Weights of a small GPT-style language model, trained from scratch on English Wikipedia.
Size: 8 layers, width 256, MLP 704 SwiGLU, vocabulary 1024, 6.69M parameters.
Architecture: tied embeddings, capped logits.
Each number is 128 + 24 x the weight over its row's rms, rounded and kept within 0 to 255. Layers, rows and columns count from 0. The size above them is the row's rms in percent of the matrix's.

# layer 3 MLP down (transposed), 704x256, rms 0.0494, rows 371-388, columns 128-255
size [ 99  97  93  95  95  97 102 100 107 107  89 104 103 104  96  98 105  87]
[[172 170 131 117 118 149 105  94 170 169 142 110 131 146 131 105 124 140 153 138 138 131 134 140 158 101 134 129 130 112 127 111 111 130 141 121 109 141 129 110 136 109 128 111 134 111 156 103  87 133 114 129 137 127 153 127 127 134 103 125 122 128 145 181 157 134 167 130 152 100 128 109 124  72 120 145 117 162 137 137 145 159 124 107 180 103  96 129 102 180  99 131 139 105 107 118 148 125 160 126 140 117 174 129 125 158 139 109 110 114 159 120 104 152 129 151 150  97 134 113 132 108  95 127 118 116 125 151]
 [138 120 164 141 137 151 132 122 127  98 130 126 128  88 150 101 103 103 140 146 199 151 167 100 148  95 125 113 130 124 133 120 104 130 101 136 107 146 133 125 105 100 107  98  61 152 114  84 148 149 124 177  93 118 106 120 113  96 118 112 105 180 142 149  82 109  92 112 174 158 148 148 114  93 148 107 119 134 154 155  97 105 154  81 146 137 132 100 108 120 102 129 189 129 123  96 107 109  85 120  97 141 128 127 141 139 175 136 121 154 174 141 127  72 136  97 144 125  89 132 121 107 163 116 143  76  79 117]
 [ 91 181 122  99 120 122 156 151 130 137 147 126 104 148 103 129 148 104 126 130 174 115 133 109 183 114 136 141 167 195 142 152 137 131 112 138 130 154 161 130 107 151 117 111 118 161 119 122  51 127 147  88 153 158 138 102 134 102 114 114 191 122 120 159 140 148 171 169 130 156 157 131  84  83 147 119 150 127 142 103 115 138 146 139 121 111 171 135 114 121 151 108 158 114 189 121 110 141 140  83 123 131 143  95 132 148 133 113 162 119 121 140 117  96 175 138 120 154 113 134 157 169 159 136 156  97 109 124]
 [153 149 139 138 143 152 158 116 151  81 109 143 168 122 110 102 124  79 137  92 111 125 104  57 112 154 111 131 127 138 110 143 107 140 162 113 108 117  94 108 104 109 109 141  99 103 127 135 156 124  85 145  82 141 144 163 119 135 110 128 136 142 112 171 105 160  47  89 152 161 125  92 123 110 133 163 125 144 152 133 149  82 116 117 139 139 116 114 156  84 143 111 143 148  93  81 161  99 136 151 122 114  92 112 117  89 155 146 120 103  97 150 108 139 157 134 120 140 127 129 150 127 134 145 166 133  97 124]
 [136 125 147 177 164 115 117 157 147 102 113 124 120 117 114 143  94 108 142 144 130 143 154 148 105 149 119 130 158 137 150 164  95 139 130 110  96 130 116 118 122  95 150 135 119 137 144 122 191 115  64 117 123  78 123 161 161 149 134 139  66 140 122 105 128 134 204 145 150 123 138 106 123 140 160  93 113 146 130 102 116 112 140 162 140 137 119 139 154 120 130 136 120 126 122  95 158 116 103 103  97 136 130 153 128 164 170 147 157 115 136 143  97 150 152  82 111 132 154 100 175 169 118 175 149 107 148 130]
 [113 123 126 146  95  91 109 127 123 136 124 103 140  96 107 100 151 167 167 117  92 173 153  88 170  95 101 123 116 151  85 103  99 139 143 107 146 161 118 118 167 148 157 110 100 123 130 178 162 140 106  96 124 106 133  80 143 113 152 171 151 108 111 153 126 138 126 131 137 162 116 105 109 105 124 136  87  96  99 142 127 138 125 104 166  98 107 142 131 113 135 132 111 150 109 120 136 138 111 157 127 212 178 109  94 120  70 147 112 160 107 153 152 132 112 128 146 129 129 154 105 100 140 164 135 147 151 156]
 [154 124 120 136 120 104 108 142 123 106 153 130 130 136 146 104  96 136 122 162 141 144 122 119 178 105  99 111  97 105 120  89 190 134 109 112 141 127 131 109  62  76 125 149  74 129  98 113 162 119 124 126  84 105 172 141 124 106 153 129 114 119 104 104 124 164  56 136 139 124 136  83 128 111 112 141 114 101 133 166 114  94 127 138 108 137  83  84 156 161 138 165  82 151 110 126 170 121 171 133 122 127 162 147 101 165 115 109 146 124 118 144 145 110 126 156 112 116 127 161  69 142 135 101 133 119 116 114]
 [114 112 124  89 153 118 135 155 105 157 115 125 111 109 129 114 112 157 150 157 110 115 143 146 232  94 106 133 187 125 132 104  90 126  88 151 101 135 111 148  81 144  98 116  85 106 115 139 121 123 115 112  95 135 146 136 130 119 106 150 144 103 137 114 134 113 110 114 142 128 150 131 112  86  83  78 140 119 165 132 122 105 112 115 123 123 133 140 132 103 139 158 131 142 112 121 162 115 160 154 122 107 139 152 127 103 127 139 114 128 138 108 139 104 104 150 114 127 152 170 150 103 178 172 145 153 142 142]
 [119 161  83 112  92 117 139 138 141 204  89 125 136 109 124 167  99 134 121  97 108 163 132 176 150 134  99 117 117 108 102 151 131 137 130 138 138 124 133 129 116  98 175 107 130 173 140 112 141 127 152  97 128 145 129 110 128 160 127  97 134 123 127 139 152  95  93 120  98 123 149 155 131 204 116 115 138 114 166 166 144 125 122 126 120 154 103 153 130 125 139 119 112 138  54 123 128 132 143 140 100 166 154 110 104 162  72 124 140 137 149  90 116  84 118 130 126 141 111 142 139 102 107 156 145 132 141  93]
 [102 140 181 135 145 125 118 118 142 154 112 157  81 113 154 127 127 119 107 132 129 142 129 102 139 150 166  90 128 141 146  94 159 164 155 122 124 115  78 141 116  89 102 150  98 154 139 168 135 122 110 157 101 140 139 127 104 147 118  94 125 131 117 139 132 131 213 148 137 139 109 147 113  99  69 105 113 123 135 138 121 132 139 167 147 132 131 155 109 147 100 152 131 170  97 133 109 148 119 143 176  79 136  90 117 143 125 101 157 107 101 135 127 131 129 130 110 133 106 172 151 152 112  81 150  99 122 151]
 [112 120 117 153 114 153  64 134 154 168  84 150 140 137 127 122 105 124 102 110 128 146 148 110  94 153 124 127 155 115 120 151 160 152 162 127 132 117 133 159 100 127 103 165 123 117 124 141  99 142 130 125 133 159 145 152 112 102 113 158 120 131 175  87 144 118   0 139 139  75 154 150 127 110 125 135 161 137 144 147 177 113 123 104 129 104 112 140 128 123 152 138 125 130 131 104 138 134 133 144 118 156 151 117 160 153  85 107 134 138 121 136 160 114 132 157 127 110 129 153 127  87  92 109 117 153 127 148]
 [128  62 134 116 158 123 161 117 143 120 142 114 133 135 193 129 118 110 144  89  89 115 128  95 137 109 110  91 106 100 113 153 144  98  71 157 112 124 114 131 129 127 107 152 162 169 167 124 112  98 129 140 137 115 122 133 135 132 108 159 136 106 142 112 132 165 129 162 129 172 119 153 117  94 146 152 110 172 114 133 140 145  85 108 111 152 137 150 106 141 148 123 170 129 120 104 156 130 136 103 116 170 116 147 159 148 158 158 122 109 103 102 121 161 137  88 155 138 133 137 132 136 130 124 162 139 114  96]
 [127 148 148 130  98 101 180 129 150 135 119 108 107 135 112 146 157 112 136 135 101 103 102 167 104 123 143  89 138 154  95 115 122 135 101 126  98 105 127 139 148 118 106 131 124 152 146  74 138 128 153 173 109  79 117  98 162 146 121 129 150 175 145  87 118 131 114  86 113 105 125 166 143 100 137 120  92 169 129 126 126 163  96 156  97 134 149  95 160 121 141 116 180  97 121 162 170 108 118 144 136 155 122  85  86 111 108 115  86 144 130  81 113 114 141 132 179 122 121 117 105 107 136 118 101 130 148 120]
 [106 115 157 163 114 118 103 162 105 139  95 130 135 136 124 156 119  97 110  84 147 135 157 135 117 108 147  85 177 115 107 123 106 143 135 125 133 131 111  99 116 114 156 115 143 170 142 107 110 127 126 153 117 153  96 132 103 124 107 117 125 122 140 137 112  97 222 155 119 149 131 115 155 148 158 125 115 143 131 105 104 175 152 156 135 135  97  97 128 176 122 129 125 141 122 157 121 104 167  95 128 102 143 149 168 111 113 149 126 153 141 146 107 143 108 123 103 123 125 152 131 181 138 108 143 133 126 108]
 [104 185 118 131 134 171 150 122 127 117  93 140 136 122 151 150  81 138 119 125 113  97 140  92 155 118 125 138 137 132 115 131 153 139 179 146 104 130 133 120 134 123 117 103 152 153 137 144 135 151 131 169 162 145 114 130 122 142 140 110 164 118 134 103 142 117 255 117 114 101 119 116 109 135 134 142 123  88 131 103 107 154 126  99 129 143 179 110 125 101 135 142 132 170 136  92 129  91 147 140 127 141 146 140  80 128 192 142 153 111 117 115 154 146 116 137 141 139 123 134 144 126 116 138 148 165 132 107]
 [149 141 100 125  95 128 171 145  84 164 100 123 106 143 109 139 189 164  87 140 139 117 123 128  97 119 164 137  85 124 158 142 154 114 171  95 141  89 129 138 103 142 122 111 121 128 141 133 110 112 145 133 115 174 143 107 140 118 114 101 141 189 101 127 150 121 115 130 161 119 110  84 109 136 118 148 140 116 128 152 129 134 141 105 169 104  68 168 135 120 168  96 123 135 134 154 131 113 144 138  98  99  88 144 129 137 149 115 136 141 136 108 136 183 156 120 111 137 139 155 162  97 129 144 165 188 141 124]
 [122 113 161 104  93 133 153 121 131 152 138 147 111 121  97  85 132 122 109 161 120 135 100 109 142 158 152 122 157 182 129 111 105 161 143 116 121 130 127 175 134 113 104 133  82 176 121 114 162 158 122 168 115 114 116 112 117 135 158 142 107 121 130 140 117 157  72 113 149 120 124 107 126 120 101  76 128 167 106 169 122 118 105 110 125 142 121 109 153  98  95 103 125  88 168 107  96 150 113 121 134 112 103 187 109 171 178 106 123 114 169 116 102 164 120 138 134 116 128  98 147 150 139 135 141 188 117 135]
 [131 139 149 133  71 136  95 114 120 179 131 122 174 132 147 133 131 174 160 122 127 135 128 132 153  69 127 124 178 102 135 142 150 134 169 134 152 137  94 120 157 152 128 147 162 120 156 142 106 155 151  78 145 116 139 129 138 110 102  91 143 141 120 122 109 131 203 117 142 156 137 125 137 107 115  94 136 143 171 162 120 127 132 124 146  96 136 129 131 115 142 142 119 131 128 113 115  84 120 134 133 109 125 131 123 142  97 117 151 129 182 127 128 163 120 100 122 113 109 139 139 142 103  87 154 154 107 168]]
# layer 3 MLP gate, 704x256, rms 0.058, rows 372-389, columns 128-255
size [105  90  89  93  95  91 108 105 111  93 102 113  96 109 100 107 113  86]
[[142 116 119 126 128 157  93 155 109 132 120 111 111 155  99 176 158 116  88 138 127 107  95 161 100 136 120 111 132  98  65 131 158 162 123 128 139 102 141 122 168 130  98  78 126 100 149 120 120  76 120 106 153  95 106 118 129 169  94 143  97 122 132 123 107 108 138 103 123 149 118  93 127 134 136 126 155 127 109 129 131 107 114 130 126 138 109 101 157 139 133 108 139 118 125 132 164 191 138 177 129 115 182 135 124 135 114 169 138 119 116 134 109 155 133 132 171 130 120 141 171 125 103  86  86 125 162  93]
 [104  93 145 150 142  90 143 153 151  90 105 129 129 212 169 127 122 188  94 123 125 129 108 131 120 107 103 163 160 146 142 123 125 135 157 123 149 151 126 129 121 116  84  77 105 150 113 127 174 132 105 167 143 133 122  99 164 150 153  68 119  96 158 116  99 153 140 132  93 120 168  66 122 122 135 124 131 104 122  90 162 129 156 109 126  99 145 122 122 147 140 170 151 132  96 135 163 131 150 129 123 123 138 151 131 164 146 110 102 126 164  74 106 145 110  94 121 124 121 150 156  92  88 130 148 135 151 131]
 [123 169 165 137 127 157 156 123  91 123 195 114 113  93  89 159 134 129 144 137 139 134 188 124 119 118 110 127 133 106 148 121  77 123 129 105 143 127 182 126 133 128 145 121 182 116 144 106 145 123 120 148  98 107 109 122 152 138 116 137 137 120 143 100 117 123 131 131 157 137  97 185 122 187 134 109 167 105 146 141 116 147 113 119 163 146  97 116 185  98 101 133 107 121 127  90 103  96 112 145 131 149 129 106 141 184 150 140 114  57  98 104 105 142  83 134 121 107 142 129 144 157 189 110 141 124 134 178]
 [ 98 109 130 147 155  84 140 171 100  96 122 112 101 100 125 187 138 128 147 122 138  78 126 136 131 109 127 111 140  92 185 168 114 119 136 106 134 127 110 132 141  72 175  93 140 152 103 129 134 142 112 115 122 114 143 146 116  99 136  76 101  96 132 121 119 129 139 104 135 161 136 129  79 127 121 112 144 155 106 112 108 158 146  90 134 135  93  98 118 118  75  74 139 118 181 121 114  91 156  95  86 146 139  95 168 104 171 135 144 121 102 148 108 109  99 133 154 136 138 108 180 114 135 114 115 125 101 125]
 [ 91 178 130 147 147 122 173 103 161  85 140 116 129 159 113 101  97 136  95  95 101 127 141 138 115 128 138 132  84 163 145 157 124 156  91 157 154 156 164 133 177 100 146 128  92 153  92 158 121 124 128 124  99 112 115 136 113 140 165 120 108 142 143  98  98 176 134  91 111 149 102 101 142  71 117 104  93 131 173 136 156 121 123  87  94 112 124 136  93 149 138 114 129 163 109 121 135 129 106 189 111 119 158 115 158 117  91 149 110 125 124 151 131 159 119 132 110 138 143 113 114 156 124 119 112 112 163 149]
 [122 142 129 127 153 121 130 139  56 134 123 128 124 119 161  94 181 120 117 106 112 130 163 130 138 125 138 123 154 113 118 139 131 102 121 148 145 119 124 164 113 147 128 124 155 135 126 110 110 129 112 113 101 102 146 159 112 169  81 104 135 118 122 155 165  77 145 136 133 157  82 141 129 164  96 156 154 128 106 112 131 149 171 157  88 157 103 113 127 165 158 102 156 106  92 115 132 148  97  85 170 141 118 143 157 147 158 134  99 119 159 100 147 109 126 119 120 127 129 109 190 130 139 126 142 111 137 144]
 [117 118 123 116 129 120 136 149 148 137 155  79 146 141  97 141 113 109 168 137 134 103 144 108 112 121 128 169  99 123 128 144 129 135 123 126 124 126 150 143 125  82 125 161 172 167 126 145 140  92 147 149 130 124 124 197 146 133  98 108 138 109  96 153 139 101 143 106 133  84 122 113  95 128 134 130 107 131 127 110 106 133 137 110  88 150 141 157 137 142 121 142 117 105 126 148 111 149 103  72 120 141 105 120  86 144 138 130 107 120 143 150 129 139 142  91 136 144  74 121 144 102 103 112  96  71  95 165]
 [159 137 126 112 138 162 117 119 132 104 150  83 125 123 121 131 114  94  89 109 173 165 142 172 159  94 104 102 131 109 114 118 107 147 128  93 146 162 136 117 143 138 139 101 100  81 157  88 166 140 146 110 134 119 103 136 120 131 126 155 138  68 142 138 105 108 170 127 149 113 190 128 127 144 132 120 113 123  76 112 148 106 160 196 132 136 153 139 181 183 153 168 116 144 128 167 187 112 100 134 175 182 169 106 133 141 134 132  78 111 115 104 139  99 130  80 102 143 148 122 154 168  83 133 133 126 118 123]
 [147  73 124 139 170  80 122 120 123 159 171 132 151 143 143 115 171 134  99 132 112 121 159 115  89 140 127 154 161 135 121 141  97 129 116 148 156 128 134 126 108 126 107 171 141 112  75  89 116 137 140 107  39 120  94 136 136 130 140 135 146 136  86 154  99 165 152 160 114  94 122 135  87  92 148 122 152 115 133 198 121 107 104 133 131 169 128 113 113 140 119 148 104 119 121 100 121 114 115 114 149  97 136 134 124 115 121 152 129  90 118 135  91 126  84 165  83  78 101 109 150 139 139 156 122 113 140 149]
 [131 125  87 142 170 115 125 153 146 183 145 135 116 102 153 115 115 144 122 133 128  95 145  97 152 139 125 139 126 103 107 116 160  93 136 129 174 112 105  95 138 120 124 117 146 109  95 100  95  98 116 127 142 162  93 157 160  99 129 189 128  83 118 155 149 117  94 122 141 112 148 163 126 126 150 113 105 136 149 185 131  97 170 133 128 141 103 118 153 153 131 119  97  96 129 161 135 127 130 170 119 159 147  89 154 153 120 126 123  70 148 124 127 110 124 150 125 120 101 130 147  94 115  76 140 156 130 134]
 [107 112 130 191 145 107 120 159 122 174 136  99  74 119 128  81 132 140 148 141 123 105 138 135  85 103 152 138  98 100 137 127 114 120  80 106 100 143 181 118 174 136  97 200 131 113 102 112  85 116 101  82 100 160 133 123 152 127 113 111 115 134 117 138 150 127 118 129 109 142  86 161 125 140  56  94  96 139 113 146 151 122 151 140 136 151 164  73 150 167 155 118  91 113  85 124  91 104  98 141 146 130  97 122 122 117 165 144 138 137 139 117  74 154 123 133 110 155 126 152 136 129 133 147 135 135 152 164]
 [129 132 123 175 139 102 121 166 125 132 166 111 127 107 114 107 152 123 141 138 138 162 175 139 121 152 118 160 153 121 142 106  81 165 121 128 160 145 131 100 143 122 136 163 154 117 105 133 104 166 127  90 128 134 128 137 125 106 130  81 134 135 144 149 134 124 150  85 110 139 104  76 107 105 112 149 163 142  89 134 104 132 137 167 149 136 183 129 114 164  94 112  71 114 137 160 108 162 136  87 161 123 122 141 126 132 145 123 164  80 107 180 166 166 154 115  91 123 123  95 144 129 107  90 127 123 124 114]
 [115 147 161 162 147 143 126 140 126 106 150 190 157 143 133 135 124 151  74 119 119 130 144 136 106  99 116 149 114 135 124  96 145  87  82 136 119 161 124 138 147 107 141 106 143 147  98 132 134 111 169 164  93 111 141 133 151  97 141 114 124  93 110  86 143 202 171 119 117 106 119 127 136 113 143 108 147  90 170 100 118 129  96 132 121 122 112 171 151 152 126 130 161 136 132  98 139 136 129 129 166 117 150 154 110 137  91 109 155 122  75 114 105 118 117 169 141 103 122 125 111 136 107 108 138 104 114 113]
 [155 103 106 173 125  66 130 183 104 141 130 109 147 159  89 100 141 114  75 135 154 121 107 160 149 155 103 115 146 122 108 170  96 109  97 115 155 125 117 159 110 135 155 139 119 140  92  96 115 118 122 137 101  99 110 129 124  96 133 128  87 118 104 144 166 163 133 187 120 140  96 129 166 144 143  97  86 167 118 160 129 113 152 162 123 131 105  85 157 155 125 143 146 100 134 151 118 152 121 136 120 134  94 130 149 107  79 108 127 134 133 115  97 157 153 132 122 131 123 125 145  98 119 128 114  88 142 129]
 [128 144 130 176 145 135 121  94 185 110 130 142 131 121 117 123 195 144 110 121 143 117 159 165 124 167 127 145 144 109 149 100 104 153 152 107 125 152  76 130 173 146 152 114 108 122  91 124 117  89 147 152 107 112 134  96 137 149 102 146 102  78 127  93 167 138 129 142 127 186 141 166 117 148 165  96 127 148 133 143 135 119 140 170  94 120 136 173 116 152 103  86 130 120 104 130 110 133 169 113 142 135 163  95  99 185 111 124 155  92 130 116 121 124 153 165 147 150 139 148 164 151 114 106 113 137 138 154]
 [ 90 130 100 118 110  91 182 123  99 146 156 150 140  93 132 118 169  79 166 159 150 132 147 108 109 128 101 135  80 127 114 117 122 135 122 150  85 105 118 150 147 121 151 131 127 115  89  70  96 114 147 131 140 111 121 130 128 145 139  96  94 116 153 164 135 117 153 141 121 134 142 141 131 118 146 134 101 130 146 154 114 127 131 142 136 104 117 131 144 136 146 125 119  85 138 139 118  98  90 150 132 120 145  86 144 108 127 137 104  91 136 121 127 106  84  71 137 154 111 125  95 140 150  91  98 145 102 169]
 [141  97 119 151 112 112 104 115 129 157 149 140  99 155 139 121 154 143 121 133 133 117 144 130 106 138 139 115 157 149 117 108 118 130 131 135 159 176 127 119 129 158 154 122 141 148 141 153 131 158 114 121 159 134 120  87 102 150 104 133 154 119 140 131 146 194 165 113 116 139 151 149  99 112 117  99 124 160 129 151  94 121 137 132  89  52 149 120 133 136 140 138 107 128 124 115 130 112 117 132  91 151 132 141 104 155  90 140 141 143  96 119 143 139 144  91 102  81 101 180 141 136 142 138 115 100 117 148]
 [122 101 108 160 148 162 114 140 124 128 147 139 145 117 133 121 166 137  94 132 128 122  93 116 149 120 115 146 184 132  96 118 134 181 152 127  98  90 116 177 118  95 102 121  97 109 126 128 111 119 147  90 161 131 142 110 159 143 155 115 143 178 140 147 145 123 133 172 118 171 101 112 135 119 142  88 122 168 104 124 137 109 125 139 139 165 113 140 134  82 110 119 102  99 119 128 102  78 144  87 135 122  88 114 129 103 128 115 131 151 155 101 142 123 122 107 161 134 167 157 129 124 160  88 143 153 160 115]]
# layer 3 MLP up, 704x256, rms 0.0541, rows 372-389, columns 128-255
size [ 99  93  91  93  98  97 102 106 109  97 102 107 101 108  96  99  99  93]
[[128 122 142  99 148  98  90 156 125 122 119 108 103 132 128 132 133  98 101 139 124 112 144 110  97 138 132 127  70 116 146 121 128 149 107 140 114 161 120 136 129 110 122 135 116 176 110 104 129 145 155 111 112 114  94 105 116 151 168 131 135 148 126 106 113 134 137 127 148 144 108 165 142 153 106 171 171 136  64 127  94  96 128 155 125 104 111 147 135 104 142 124 139 129 151 169 134 117 130 146 102  78 107 149 167 161 117 158 137 137  65  85 148 143 161 134 122 139 113 151 151 180 107  98 114 115 165 113]
 [151 143 116 167 122 117 142 132 116 117 179 137 123 115 145 141 162 144 130 134 117 160 129 117 114 162 117  58 111 133 145 140 111 134 132 128 149  93 187 135 130 118 150 112 153 148 156  89 161 141 120 111 162  99  97 117 136 133 120 141 155 106 141 161 154 137 108  64 131 175 123 116 114 114  90 172 119 142 162 130 146 133 149 160 122  96 128 109 132  83 133 128 104 133 140 136 142 117 116 211 117 133  92 160  96 135 115 136  93 131 118  99 108 110  97 122 157  99 147 148 105 115 158  79  78 155 102 122]
 [156  96 116 152 127 115 103 154 126 126 143 118 108 168 186 146 115 145 108 129 128 118 141 152 112 108 121  77 126 133 157 113 144 155 103 132 129 115 136 156 181 129 157 136 111 100 139 132 123 137 151 112  91 106  98 108 150  97 159 145  79  73 164 144 105 111 161 168 142 110 177 152 125 130 137 144 111 146 102 126 102 142  97 117  91  98 125 129 114  93 128 142 137  79 110 131  83 114 106 130 125 162 132 138 147 115 128 115 131 119 154  98 129 144  99 105 100 126 141 200  94 105  85  90  79 116  90 137]
 [106 147 117 159 121 166 163 128 122 107 134 147 156  90 109 131 117 160 129  81 110 102 103  88 120  92 108 133 128 111 101 149 119 103 110 133 157 122 115 104 118 121 141 131 141 113 116 128  81 115 153 128 136 115 133 148 106  93 138 171 114 194 148 136 126 176 120 144 155 146 173 110 148 127 132 113 126 145 115 127 137 146 127 136 136 122 146 127 149 104 122 160  98 108 158 107 168  94 131 100 179 109 150 111 108 143  86 127 110 143 136 131 101  66 125 169 142  54 146 105 122 106 144 149 147 130  99 132]
 [135 127 113 121 111 147 137  93 140 125 104 122 150 150 162  74  97 120 159  92 137 100 121 131 108 159 145  92  99 152 116 118 149 124 138  79 112 143 147 104 135 116 102 127 153  93  99 123 129 123 112 112 107 158 151 110  87 116 166  62 124 148 154 146  68 134 142 120  97 172 159 100 149 109  97  97 150  92 182 127 123  91  98 134 132 127 154  98 112 134 150 138 167 149 159 126 133 160 114  84 139 161 145 124 190 138 129  96 159 116 157 122 167 194 114 102 106 112 168 122 136 136 158  74 119 127 108 125]
 [125 119  98 144 159 113 142 140 157 165  99 146 117 114 127 109 109 177 148 150 145  95 137 138 139 155 150 103 125 151  98 126 152 139 162 144 107 123 140 127 164 136 172 128 141 106 170 101 149 156 169 145 120 122 176 122 114 124 172 114 111 120 108 154  85 132 110 116  77 101 146 139  91 132 139 138 131 147 175 107 132 150 147 152  97 144 130 148 129  84 100 137 112 117 166 139 122 125 119 109 128  98 112 198 110 138 132 130 150 141 137 167 121 145 165  94  90 101 124 147 146 112 126 140 113 124 127 139]
 [117 156  80 124 143 155 113 109 110 107 120  97 135 119 138 119 133 114 120 108 171 108 132 125  70 100  86 120 156 146  75 129 100 113 157  90 106 147 114 129 152 147 121 123 153 121 128 150 128 112 108 130 178 128 135 120 102 163  89 125 151 135 135 157 127 143 127 129 144 183 112  97 110 107 122 119 142 133 138 130 152 166 123 163 131  77 141 109 134 125 103 143 108 112 109 174  84 163 142  92 157 195 114 129 121 134 174 115 116 144 132 138 123 163 117  97 155 139 159  88 150 145 163  99 112 130 157 138]
 [116 143 129 160  98 144  89 155 154 157  86  92 142 128 124 121 129 116 147 123 113 137 163 122 124 135 107  88 131 125 132 113 127 152 136 133 163 131 159 125 118 125 115 112 125 105  94 120  95 132 114 154 122  99 115 135 142 168 109 126 186 126 121 153 150 172 107 107 104 144 170  89 131  84 109 143 147 121 163 134 127 142 180 110 139  96  90 158 108 143 162 119  84 114 134  97  94 135  77 119 113 156 158 107 123  88 114 112 112 132  95 168 111 167  96 121 138 102  86 114 133 154 141 115 132 166 152 152]
 [ 86 147 113 110 145  94 109 160  66 132 156 148 138 122 170 150 138 150 139 106 144 106 140 157 149 110 131 142 130 101 101 172  97 107 114 110 119 126 144 135 118 120 166 133 151 110 134 129 115  93 119 154  94 166 122 164 123 152 139 186 117 115 126 145  88 140 126 164 149 123 163 129 133 121 121 115 123 124 131 162 112 170 111 147 154 131 121 165 176  97  87  95 151 160 144 110 119 140 100 153 119  64 129 158 145 126 121  93 120 102 136 146 128 140 120 132 134  92 143 161 122 144 144 129 120 129 176 135]
 [ 89  99 106 126 134  82 112 161 148 148 136 135 107 151 150 147 175 123 112 169 104 120 110 133 161 126 112 103 106 172 126 125 133 173 144 102  97 128 128 119 111  87 148 141 159 185 174 156 115 104 108 133 142 131 132 172 147 101 125 160 102 115 141 148 140 158 115 145 170 121 119 147 130 116 125  95 120  95  79 125 129  88 144 193 104 111 105 157 140 151 195 101  49 132 144 137 122 112 150 162 103 105 153 138 115 130 124 108 183 135 136 116 117 141 129 131 111 136 110 162 103 129 130  87 123 106 123 143]
 [151 130 134  98 124 121 133 108 137 118 132 161 126 141 137 122 129 159 130 117  97 141 134 104 124  94 105 109 111 125 143 149 110 101  98 151  96 132  99 120 141 120 143 118 127 148 128 144 111 134 138 158 133 116 133  96 141 164  88 130 102 105 120 131 160 137 121 110 159 144 100 162 113 161 122 129 133 115  68 122 121 152 134 131  78 114 125 142 124 136 130 142 145 127 124 100 126  81 133 137 165 124  95 101 153  89 114 152 104 164 107 132 151 142 154 174 138 147  95 138 152 157 144 144 120 177 150 115]
 [129 155 122 126 153  91 131 128 142 102 152 132 134 163 120 114 176 109 173 130 130 134 105  90 121 142 157 153 147 120 106  95 142 124 136  99 102  92 124 141 163 130 134 129 128 154 109 143  74 128 164 111  96 122 179  76 127 169 167 131  93 110 108 104 131 147 123 116 126 103 115  86 144 122 102 145  79 166 125 140 136 156 167 132 137 120 142 131 112 143 152 141 149 145 165 131 144 104 125 140  96 106 122 126 176 107 115 143 153 147 135  81 157 133 180  91 144 128 165 123 172 135 107 123 117 134 127 149]
 [105 143 125 136 141 146 149 160 116 152 121 141 174 192 163 135 145 144 118 152 176 128 136  98 135 171 117 138 107 117 127 113 133 120  87 119 109 115 165 135 112 117 106  97 155 123 123 140 129 119 136 149 112 126 149 113 124 119 162 118  91 100  92 170  96 131 117 126 104  92 146 151 145  91 117 102 109 107 129  94 134 114 148 109 127  75 138 148 138 119  89 123 131  98 130 138 112 120 124 128  90 125 135 150 115 163 120 111 101 121 108 116 102 128 125 121 115 162  92 188 106 120 151 133 112 122 137 136]
 [168 152 132 109 134 160 137 104 117 116 107 142 159 133 133 122  88 126 145 137  89 107 177  87 131 118  92 115 114 122 135 147 178 125 146 151 110  93 156 106 143 115 139 146 149 150 155 148 144 129 104 182 116 119 124 127 103 158 126 133 119 134 149 102  93 121 115  96 108  97 134 115  89 132  90 152 120 117 166 104  82 132 115  88 117 119 122 141  93  74 149 107 130 131 153 102 146  76 137 118 140 121 149 114 120 112 152 148 159  73  78 147 119  78 166 122 147  94  68 136  97 135 155 131 107 147 138 129]
 [152 107 127 135 120 145 176  94 118 131 132 117 107 148 129 148 135 166 125 141 111 128 143  83 136 152 126 129 105 170 153 138  90 119 136 112  96 144 123 162 159 166  89 147  99 154 137 121 157 124 174 124 109  97 100 149 110 102 138 106 141  99 144 119  86 129 163 142  96 126 104 129 190 117 132 110 134 132 138  93  93 120 135 152 103  88 158 132  88 104  91 132  91 139 132 135 123 114  92 124 114 143 155 157  93 136 116 113 140 111  76 128 158 152 132  94 106 116 141 141 135 124 115 150 141 150 171 142]
 [121 153  93 117  89 126 156 114 113 115 178 127 145 116 106 115  90  79 148 144 108 157 131 174 121 116 126 120 123 124 151 133 141 154 115 127 112 146 115 127 116 127 146 121 120 123 127 126 139 151  96 101 132  91 180 115 124 150 140 127 126 134 143 131  77 137 136 150 104 106 102 126 155 115 128 145 134 126  85 122 162 153 133 129 106 141 133 104 165 132 117  83 162 120 157 131 139 139 112 119 173 141 147 150 163 114 142 125 124 123 100 174 126 158 131 123 133  73 120 100 160 128 116 178 131  50 139 150]
 [ 83 142 129 119 138 118 119 123 137  83 102 125 141 126 135 139 159 119 127 154 164 128 127 139 143 101 131 156  84 147 149 115 109 173  95 105 115 116 107 169 144  97 111 145 113 129 121 135 133  93 117 135  99 138 149 117 139  79 160 111 126 122 140 152 131  92 113 107  92 117 118  90 150 118 187 106  92 122  74 135 123 111 119 133 131 118  90 122 117 134  67 107 146 129 102 140 106 136 104  93 131 100 122 129 152 123 146 138 130 144 150 123 158  97 152 145 155 155 168 156  83 116 108 115 191 130  91  77]
 [112 151 147 140 101 127 117 129 138 153 146 136 159 147 134 107 104 133 163 116 176 138 112 145 155  99 120  78 101 116 143  84 120 112 113 149  82 141 148 125 145 132 101  90 129 139 121 111 133 142 133 105 173 171 138  88 167 127 133 147 112  90 131 174 117  90 109 109 116 100 125 147 174 146 115 135 153 155 128 106 106 116 154 174 131 139 115 114 134 147 126 190 165 105 136 136 126 135 107 108 114 122 143 132 184 140 115 144  98 142 165 123 144  94 145  84 149 122 109 179 125  89 129 120 140 133  85 130]]